config.toml
norm = "rmsnorm"
qk_norm = false
bias = "none"
init = "normal"
init_std_o = 0.0
optimizer = "soap_variant"
lr = 0.00813
lr_mult_qkv = 0.7
beta2 = 0.95
doc_mask = false
steps = 2529
Each number is 200 + 20 x the weight over its row's rms, rounded and kept within 0 to 999. Layers, rows and columns count from 0. The size before them is the row's rms in percent of the matrix's.

# up: layer 2 MLP up, 256x96, rms 0.185, rows 16-20, columns 0-95
# down: layer 2 MLP down (transposed), 256x96, rms 0.169, rows 16-20, columns 0-95
# gate: layer 2 MLP gate, 256x96, rms 0.198, rows 17-20, columns 0-95
up16,108,181,201,210,189,233,190,206,181,218,142,211,225,174,211,174,188,173,207,193,177,212,209,211,218,239,211,197,184,191,206,188,218,223,205,191,185,204,193,190,234,193,211,202,195,223,209,193,193,175,240,248,192,171,234,213,172,246,195,162,174,207,231,214,200,179,226,199,211,194,189,204,204,225,189,215,185,192,216,185,215,197,195,158,196,181,188,207,172,189,199,213,215,177,192,159,214
down16,098,183,186,164,191,189,185,208,168,162,226,183,185,201,197,181,176,181,214,205,240,196,198,213,223,186,186,182,194,213,181,217,215,183,203,242,222,194,186,211,198,192,248,215,203,177,197,224,178,185,206,187,229,215,193,205,194,176,234,231,205,203,191,188,187,216,187,196,179,183,184,198,223,180,230,187,186,202,197,225,164,192,213,194,147,185,238,219,214,163,187,210,180,229,222,227,191
gate17,102,162,194,253,193,204,192,203,195,177,226,194,218,226,211,187,188,198,188,193,164,223,193,181,220,241,201,183,183,201,235,178,207,179,175,214,215,239,209,205,215,203,227,216,182,149,200,196,225,172,238,194,197,200,175,195,210,203,197,203,208,194,181,224,202,204,207,178,196,225,225,195,235,219,145,178,185,196,217,197,205,180,230,184,213,176,200,203,167,204,198,177,194,209,177,187,187
up17,093,165,196,210,208,216,181,193,222,223,230,150,195,206,188,182,203,206,175,225,175,211,234,199,190,220,216,207,190,205,179,210,192,207,242,196,194,176,179,220,213,220,177,197,220,228,205,245,192,205,176,214,194,193,208,207,175,202,224,209,221,222,186,204,191,164,207,186,164,223,228,163,189,209,230,227,203,192,173,182,203,223,232,204,196,204,215,211,247,180,220,224,225,210,223,216,198
down17,102,175,158,258,192,173,213,203,197,176,194,190,239,221,191,183,187,202,200,207,193,204,177,194,207,226,207,164,188,245,207,203,175,190,185,225,170,196,195,207,193,224,183,190,214,177,202,178,194,205,214,174,176,167,164,170,226,229,257,183,211,198,194,207,197,202,220,180,183,204,200,204,220,206,187,199,199,207,177,196,172,217,207,185,170,177,191,185,197,171,175,190,203,206,200,165,213
gate18,100,209,216,174,178,192,213,215,232,195,192,223,207,220,181,204,161,195,171,219,199,200,176,189,195,200,210,176,181,199,222,201,195,218,195,200,196,196,172,206,199,199,232,214,215,203,210,211,229,203,176,180,197,211,207,191,199,201,229,184,174,200,194,224,225,166,227,190,240,246,228,230,216,230,235,208,208,217,167,226,224,219,199,190,177,221,192,223,240,174,165,193,204,222,188,218,242
up18,107,215,224,175,203,212,185,210,187,160,207,222,240,157,200,203,180,178,218,226,197,204,243,214,203,194,179,194,233,213,203,189,196,220,190,211,197,153,200,183,173,189,174,196,184,172,209,173,182,204,203,202,229,218,229,199,183,200,216,199,172,207,182,183,204,180,204,193,228,222,181,172,190,215,208,241,182,219,179,154,221,215,214,176,207,203,192,189,195,243,186,225,206,177,224,206,201
down18,098,205,212,198,203,249,182,212,185,189,193,165,198,191,213,188,198,170,205,205,200,204,245,227,201,175,175,191,225,220,215,203,175,189,247,172,183,165,203,173,231,216,217,191,199,205,214,188,199,226,205,181,218,240,222,235,209,194,199,220,196,228,195,194,221,211,202,219,207,176,192,220,170,193,181,194,232,229,171,201,201,228,209,175,180,211,153,186,193,218,192,234,220,180,197,210,187
gate19,101,181,204,173,221,210,186,199,212,173,184,185,178,211,179,176,208,209,176,184,167,200,215,201,216,213,192,230,191,175,202,228,170,202,163,177,177,223,207,162,200,179,191,218,202,187,221,200,186,185,203,186,211,265,153,192,205,236,220,220,216,195,190,232,219,196,203,198,228,196,242,210,189,210,189,218,215,198,183,191,158,184,212,193,213,188,168,180,222,182,189,204,198,199,189,206,165
up19,110,184,230,201,210,199,177,197,217,185,186,199,224,192,207,210,186,174,215,221,201,181,155,188,189,195,179,237,210,192,182,208,198,215,194,259,217,187,153,202,190,203,205,234,193,212,177,169,200,226,180,169,189,182,203,182,214,225,176,210,190,198,170,209,232,187,192,200,190,197,191,201,197,209,216,192,153,149,217,203,207,200,222,176,213,180,203,198,182,222,237,187,223,211,226,205,162
down19,106,185,212,214,202,182,216,214,160,227,227,220,213,198,200,188,178,195,218,189,198,184,209,212,225,174,195,219,255,233,218,177,200,161,213,197,219,163,203,222,227,205,199,208,167,208,197,186,197,196,224,236,180,194,189,232,182,155,215,197,218,217,188,170,199,200,218,197,234,198,177,196,167,204,166,180,183,188,214,156,219,200,202,182,196,211,211,200,182,215,225,185,210,200,176,176,220
gate20,105,193,191,191,199,191,218,177,210,221,175,206,229,241,205,218,240,181,186,223,225,163,191,219,226,205,183,217,190,214,212,217,190,189,179,190,150,197,204,209,194,204,216,209,197,228,187,167,198,214,169,209,238,192,229,191,195,201,195,220,225,197,217,197,235,198,197,193,212,196,206,196,189,200,182,203,203,221,201,241,181,221,184,248,183,223,222,203,205,219,178,188,136,193,191,195,235
up20,107,218,178,214,166,179,216,228,189,195,210,195,157,160,196,215,206,209,210,244,202,226,199,157,182,195,206,208,226,183,172,180,185,213,214,185,243,179,201,189,189,209,232,215,221,213,210,239,178,193,232,213,180,194,183,201,209,204,231,205,168,200,180,228,188,209,189,186,211,229,202,158,236,175,222,213,219,203,186,187,194,196,197,163,182,208,206,179,198,186,204,211,237,206,191,211,197
down20,106,182,208,201,208,204,174,167,213,190,169,192,225,203,199,167,222,221,175,156,196,169,200,231,217,204,235,183,206,199,213,183,204,179,187,204,184,207,172,198,214,178,176,206,183,217,167,197,246,206,205,179,213,175,228,227,202,188,199,198,225,208,178,192,220,211,186,179,166,207,195,212,154,214,181,172,222,205,239,207,169,202,203,233,214,183,195,197,211,210,181,220,185,160,218,201,220